config.yaml
n_layer: 11
d_mlp: 512
activation: "squared_relu"
norm: "rmsnorm"
positions: "rope"
qk_norm: true
parallel_block: false
init_std_qkv: 0.0423
init_std_o: 0.0525
optimizer: "muon_variant"
lr_head: 0.018
warmup_steps: 0
batch_tokens: [16384, 32768, 65536]
doc_mask: true
Each number is 128 + 24 x the weight over its row's rms, rounded and kept within 0 to 255. Layers, rows and columns count from 0. The size above them is the row's rms in percent of the matrix's.

# layer 8 attention value, 128x128, rms 0.0479, rows 84-98, columns 96-127
size [ 98 115  95 112 145 151 116 118 102 114 105 192  80  90  96]
[[101 125 188 124 133 107 132  88 150 110 163 102 142 127 191 147 133 130  97 108 125 116  98 113 143 129 128 103 117 103 134 166]
 [127 119 149  76 134 147 122 132 112 148 125 132 126 133 154 126 110 104 133  94 118 108 153 104 186 143 179  82 156 145 124  78]
 [124 116 129 123 132 114 158 149 127 106 122  76  93 114 144 136 132 156 117 148 137 141 120 150 139 138 146 108 151 133 121 136]
 [163 162 161 119 132 139 136  47 105 129 136  84 136 135 145 148 110  96 129 135 146 123 131 122  89 155 159 127 154 148 136 172]
 [160 148  91 111 146 113 105 124 115 153 159 114 171 119 123 163  95 186 130  96 114 119 143 145 109 139  65 128 113 124 124 121]
 [163 114 148 118 152 127 152  88 123 124 146 127 159  95 114 112 134 160 162 140 121  83 116  85 127 155 134 127 139 110 183 185]
 [ 91 124 109 155 123 129 103 122 116  92 141  82 139 106 145  93 133 104 125  87 118 116 121 158 137 135 128 140 172 162 129 113]
 [187  82 150 121 123 113  92 119 115 134 131 110 166 132 157 142 118 176 137 147 112  98 157 163 114 127  79 187 128  73 138 132]
 [114 108 116 109 130 136 112 150 105 146  73  88 125 123 159 139  94 150 137 168 115 123 126  97 125  99 121 124 119 151 122 139]
 [ 83 151 112  98 130 111 111 128 162 135 181 117 112 154  92 113 127 120  96 134 165 139 158 126 121 134 146 165 110  99 155 109]
 [135 162 101  89 184 148 111 110 130 169 145  95 137  82 147 146 165 110 141  79 124 106 129  93 180 126 112  95 145 123 107  84]
 [ 97 138 148 145 131 141 144  99 142  98 132 115 103 123 152 103 121  60 118 140 142 128 110 113 138 155 154 129 145 161 105 131]
 [136 107 146 132 103 183  79 127 149 100 154  98 107 155 149  99 131 144  81 175 113  92 125 119 145 160  82 132 124 153 105  89]
 [107 120 171 100 107 117 143 144 105 113 131 134 108 116 104 127 131  96 109 121 148 119 149 114 123 109 153 165  97 138 129  94]
 [140  80 106 126 112 124 128 121 180 123 151 124 119 101 149 126 119 144 171 109 123 124 103 151  76 107 155 140 141 159 114 159]]
# layer 8 attention output (transposed), 128x128, rms 0.0527, rows 84-97, columns 96-127
size [ 98  97 101  93 105  99 100  92  90 101 105 128 105 104]
[[168 106 120 130 110 144 103 113 153 114 122 128 143 120 117 112 105 136 150 148 147 122 154 173 106 112 113 125 121 100 129 117]
 [121 121 116 136 174 116 148  87 144 143 119 133 121 162 127 105 117  73 143 131 140 130 122 123 113 130 111 154 110  84 162 155]
 [128 130 120 146  96 126 121 120  43 146 137 113 140 103 162 158  85 102 163  89 168 140 177 153 136 148 162 199 118 117  88 101]
 [125 125  98 141 116  86 116 124 142  98  95  96 141 154 113  88 148 124 163 111 108 134 107 225 150 134  95 134 116 166 129 142]
 [135 143 132 141 146 155 137 132  98 102  83  96 104  95 127 113 141 112 165 121 136 184 107 210 115 156 124  96 155 116 156 105]
 [140 117 134  97 128  87 101  85 131 141 148  87 145 102 171 162 115 122 168 162 126  86 134  74 146 145 106 127 151 136 176 166]
 [131 160  71 123 146 133 133  95 141 126 181  95 112 127 121 150 128 152 113 138  94 121 148 199 130 162 125 184 156 140 127 104]
 [ 96 109 148 115 161 111 120 161 139 130 140 113 125 148 149 129 132  86  68 140 119 122 129 217 123 111 119 148 131 172 155 139]
 [117 177 110 153 140 106 135 148 131 101 106 125 112 131 115 104 125 123 118 170  83  86  93 114 102 129 157 143 139 188 134 158]
 [140 104  76 117 136 111 138 108 137 145 128 142 135 132 111 141 122 122 117 100  89 150 100 100 100 112 168 147  82 125 103 127]
 [126 131 147 148 154 140 114 138 155 136 104 143 114 117 132 102 115 137 133 110  99  90 144  88 177 149 118 155 141 110 132 127]
 [139 133 103  83  99 133 128 123 155 137 115 131  48 116 124 139  91  84 114 104 132 172 141 129 110 110 176 142 113 110 124 152]
 [ 89 157 127 120 125 140 149 145 116 120 132 139 128 137 133 178 130  92 149 112 167 140 101 165 131 182 125 147  83 105 126 104]
 [ 96 150 126 143 120 115 154 146 128 108 117  84 110 138 136 117 162  89 140 144 118 152 121 106 145 154  92  99 115  99 103 120]]
# layer 8 attention query, 128x128, rms 0.039, rows 96-127, columns 96-127
size [ 98 104 135  88 109  99 109 110  70  62  77 105 104  94  90  95  89  97 100  96 112 110 106  98  95 104  93 104  98  99  99  97]
[[154 139 122 126 153 148 138 137 156 136 100 106 137 136 127 101 107 109 105 158 123 160  64 133 120 144 113  89 125 156 125 158]
 [127 136 101 148 136 114 113 118  79  80 139 128 142  90 127 124 141 115 149 136 150 112 176 120 134 100 106 144 101 140 105 117]
 [133 114 104 108 129 128 134 158 100  77 137 120 119  94  75 127 106 147 161 161 139 113 137 118 167 107 117 116 123 129 109  99]
 [154 163 171 142 149 127 115 113 151 115 126 155 141 109 149 174 127 171 114 157 108 100 119 217 166 135 165 112 115 131 123 132]
 [102 101 110 136  95 109 163 127 115  93 102 122 130 150 136  97  86 147 137 113 154 115 170 143 114 136  99 120  61 148 151 123]
 [107 122 123 115 137 130  92 136 121 142 123 114 109 126 133 101 150 119 139 117  68  97 120  88 144 126 149 101 134 135 140 106]
 [147 128  93 176 134 122 116  96 117 138 126 106 104 128 105 148 180 155 103 156 119  94 152 148 144 127 160 135 109 118 133  97]
 [131 136 125 159 171 145 113 114 144 126 103 112 156 103 167 166 138 148 118 148 107 128 101 186 130 133 149 142 115 151 106 146]
 [117  99 126  97 142 161  98  94 115 154 140 125 170 135  89 170 137 142  96 175 136 163 166 140 135 161 110  98 116 124 151 150]
 [119 147 153 144 117 132 164 104 160 157 137 133 121 153 152  99 165 122 142 110 125 141 128 126 131 107 170 193 128 138 178 118]
 [118 157  90 163 136 125  82 103 106 156 106 167 136 156 127 117 147 137  97 123  77 131 113 162 138 100 158 119 129 154 120 116]
 [145 140 159 154 143 105 135 126 134 154 129 127 106 140 160 127 133 113 105 117 134 131 114 167  92 126 131 149 110 158 138 150]
 [168 163 123  77 101 107 135  96 122 158 108 153  98 159 130 153 170 122 142 132 132 148 134  93 142 102  88 127 127 123 125 156]
 [158 177 196 120 125 122 131 181 178 153  99 130 154 106 113 127 127 117 110 132 141 140 151 111 128  98 139 151 105 141 158 142]
 [134 146 114 139 117 150 171  99 146  99 155 137 120 167 113 148 105 110 180 125 135 134 117 113 117 150 161 130 109 124 146 103]
 [ 96 107 100 139 163 127 137  45 134 157 119 131 138 119 110 114 113 145 109 189 165 127 133 147 123 142 109 167  80 144 138 117]
 [ 86 180 127 126 107 130  86 125 149 112 121 136 100 124 171 174 125 134 130 132 133  82 123 125 181 167 114 135 160 121 148  83]
 [110  92 111 129 105 136 133 109 142 178 108 121 105 125 137 110 180  81 113 125 128 144 102 126 100 147 147  93 146 111 136 126]
 [121 156 172 142 108 155 118 120 107 139  75 133 101 124  76 114 110 109 115  91 141 115 126 129 119 131 108 106 138  95 154 134]
 [ 99 156 106 161 118 109 170 149 121 150 128 131 184 120 100 103 122 123 128  99 156 142 111 143 163 130 159 135 146 128  97 104]
 [137  94 154 100 163 139 128 150 129 173  99 194 155 106 100 159 129 167  92 109 115 103 143 154 144 127 108 123 146 109 158 134]
 [124 149 123  91 108 139 124 111 121 117 130 151  88 156 143 127  85 103 157 123 116 127 151 160 132 122 133 109 132  84 117  87]
 [128 150 103 142 112 169 106 159 133  72 150 106 152 138 164 150 132 153 120 152  93 151 145 167 128  94 104 133 121 125 131 127]
 [123 126 152 161 171 100 148 135 113  88 160 158 129 114 139 121 123 182 163 132 140 135 114 137 181 145 107 143 149 122 113 137]
 [134 135 119 149 118 142 137 151 114  92 155 101 144 169 129 144 111 119 136 128 152 147 128 123 163 129 122 140 187 133  84  98]
 [138 124 139 108 174 134 121  93 144 114 101  86 138 117 121 147 130 116  93 128  88 129 108 142 140 121 149 122  71 110 128 137]
 [151 118 103 140 101 102 111 147 116 121 136  98 107 130 159 137 151 148 148  94 142 122 140 152 114 136 164 126 121 138  96 123]
 [173 137 141 151 148 128 184 157 138 148 149 173 166  94 118 106 138 131 125 111 108  85 110 171 112 135 148 156 143 153 144 125]
 [123 108 170 128  91  99 114 134 145 120 140 130 136 121 107  81 121 148 162  86  96 108 123 119  93 146 146 157 129 130 116 134]
 [110 151 160 146 109 142 105 147 128 125 162 151 131 127 126 135 155 156  78 124 136  56 129 137 174 142 150 149 140 132  96 156]
 [125 109 118 136 165 109  79 111 107 152  91 144 122 117 110 139 133 126  95 113 134 151  83  83 107 139  81  96 116 118 103 108]
 [117 111  86 108  75 125 139 126 176 107 142 168 112 136  83 123 109 127 147 148 109 113  78 141 138  92 143  97 100 103 111 111]]
# layer 8 attention key, 128x128, rms 0.0393, rows 96-127, columns 96-127
size [ 87  81  96 104 107 106 106 110  51  55  77  92  96 117 105 101  95 101 112 101 107 102 107 100 107 114  96  92 105 109  94 104]
[[158 123 131 129 126 126 130 116 159 144 130 116 126 157 124  99 125 119 125 158 138 196  93 149 124 106 106 106 121 146 145 151]
 [136 153 161 153 138 129 100 134 122  82  97 108 121 107 155 126 152 119 123 161 173 116 161 114 142 126 147 117 112 112 131 103]
 [155 164 140 165 118 148 109 158 132 134  92 152  80 120 143 113 131 127 138 154 142 133 116 174 166  75 160 127  85 130 173 125]
 [128  84 146 109 126 113 118 110 127 119 167 125 167 103 108 159 124 154  94 168 115 120 126 149 117 159 104 115 125 148 102 127]
 [ 98 112 152 148  96 129 122 117 115 105  89 116 124 151 136  78 124 139 133 127 133 146 159  91  99 166 103 127  93 108 162 151]
 [ 94 111 105 107 141 110 127 111 141 139 119 146 145  99  97 110 113 116 114 119  95 101 152 118 163 125 131 133 159  93 146 133]
 [129 131  79 162 123 135 139 136 114 163 138 128 126 158 125 113 164 162  96 119 160 116 153 174 171 130 156 127 100  88 156  76]
 [131 147 112 141 169 122 119 101 133 146 121 113 164 141 153 175 111 157 135 134 126 140 110 184 118 124 113 145 142 121 125 129]
 [107 111 132  97 130 122  86 108 102 157 141 154 124 139  74 160 120 129 103 162 135 130 118 125 120 160  87 129  83 105 152 130]
 [195 123 167 160 129 104 150  85 162 133 125 127 126 136 125 116 133 138 157 124 116 136 142 148 147 114 138 136 136 144 132 192]
 [131 117 130 103 131 109 148 106 132 119 143 115 125 130 114 158 114 123 138 120  85 101 107 140 120 137  91 123 129 135 100 151]
 [121 115 112 128 153  93 135  98 116 143 156 149 157 152 130 106 113 153 138 133 157 166 123  85 115 195 119 132 159 144 149  84]
 [160 167 143  98  83 118 159 120 116 145 122 125  65 127 135 138 144 159 106 112 105 117 134 117 146 149 108 160 110 110 105 137]
 [126 137 136  79 104 134 132 165 117 196  92 146 144 148 116 134  95 133 123 116 100 160 145 117 118 105 141 154 107 114 139 131]
 [135 151 112 143 136 134 194 111 148 116 123 137 135 147  73 119 131 109 159 139 121 166 110 122 153 152 153 135 132 125 161 128]
 [ 91 106  99 136 171 110 140  43 127 142 144 133 152  94 105 125 109 147 105 135 142 137 113 115 136 159 120 162  80 126 135 134]
 [ 71 134 104 117 131 105 115 160 110 136 110 137 146 136 171 188 130 119 123 140 161  65 114 146 154 156  85  89  99 159 120  85]
 [128 100  91 127  88 170 153  92 136 160 123 132  85 121 136  74 141  99 167 115  92 125 105 151  90 139 122 104 114 120 156 129]
 [134 144 171 125  98 161 127 132 154 140  83 121  97 115  72 124 150 119 141 115 144 118  99 158 133  78 106  91 110 137 151 155]
 [102 134 126 152 116 143 138 142 132 105 141 118 163 128 143 106  99  93 150  98 158 130 114 134 125 125 152 148  96 132  78 124]
 [126  90 140  81 173 157 129 150  84 126  92 160 122 113  98 131 116 178 122 141  64 105 164 169 129 102 101 132 143 103 141 125]
 [143 122 124 108 133 149 109 139 130 128 153 151  74 129 145 116 103 108 156 112  86  85 145 131 142 108 155 119 102  39  90  98]
 [156 118 104 108 124 126 135 167 142 142 141 106 183 102 143 120 157 131 118 124 115 141 112 128  91 129  95 127 152 137 143 128]
 [153 122 120 114 110 106 133 102 118 108 161 157 158 123 140 124 137 157 156 166 132 180 155  78 140 143  97 115 182 125 139 103]
 [138 140 111  88 122 145 136 159 157 140 130  87 129 173 111 129 146 110 158 102 154 133 124  73 107 125 122 133 191 120 130 139]
 [140 127 110 106 149 132 111  77 163 133 115  92 168 108 122 149 112 127 104 177 121 132 127  98 124 155 146 165 133 118 125 137]
 [119 124 124 130 121 108 109 119 116 128 139 104  95  96 171 156 155  87 148  67 155 129 158 133 104 176 128 124 125 121  95 138]
 [148 148 156 162 158 150 193 149 143 118 153 187 127  88 129 123 149 112 165 163 121  97 105 159 115 108 153 164 128 132 144 131]
 [118 128 138 133  81 101 151 121 146 135  98 160 136 124 127 106 132 138 175  77 157 107 109 130 114 107 138 139  99 153 118 115]
 [112 130 179 132 109 109 151 136 110 146 135 156 148 125 101 147 160 137 110 116 166  90 137 115 127 150  98 126 137 136 107 151]
 [143 141 139 167 153  92 100 136 132 157  97 143 135 113 101 133 141 114  86 153 102 137  91 125 137 129 122 156 116  97 122 130]
 [106 123 104 115  72 127 124 123 175 121 127 147 132 122  98 132  93 173 137 148 111 124  56 113 146 155 133 160 126 116 128 117]]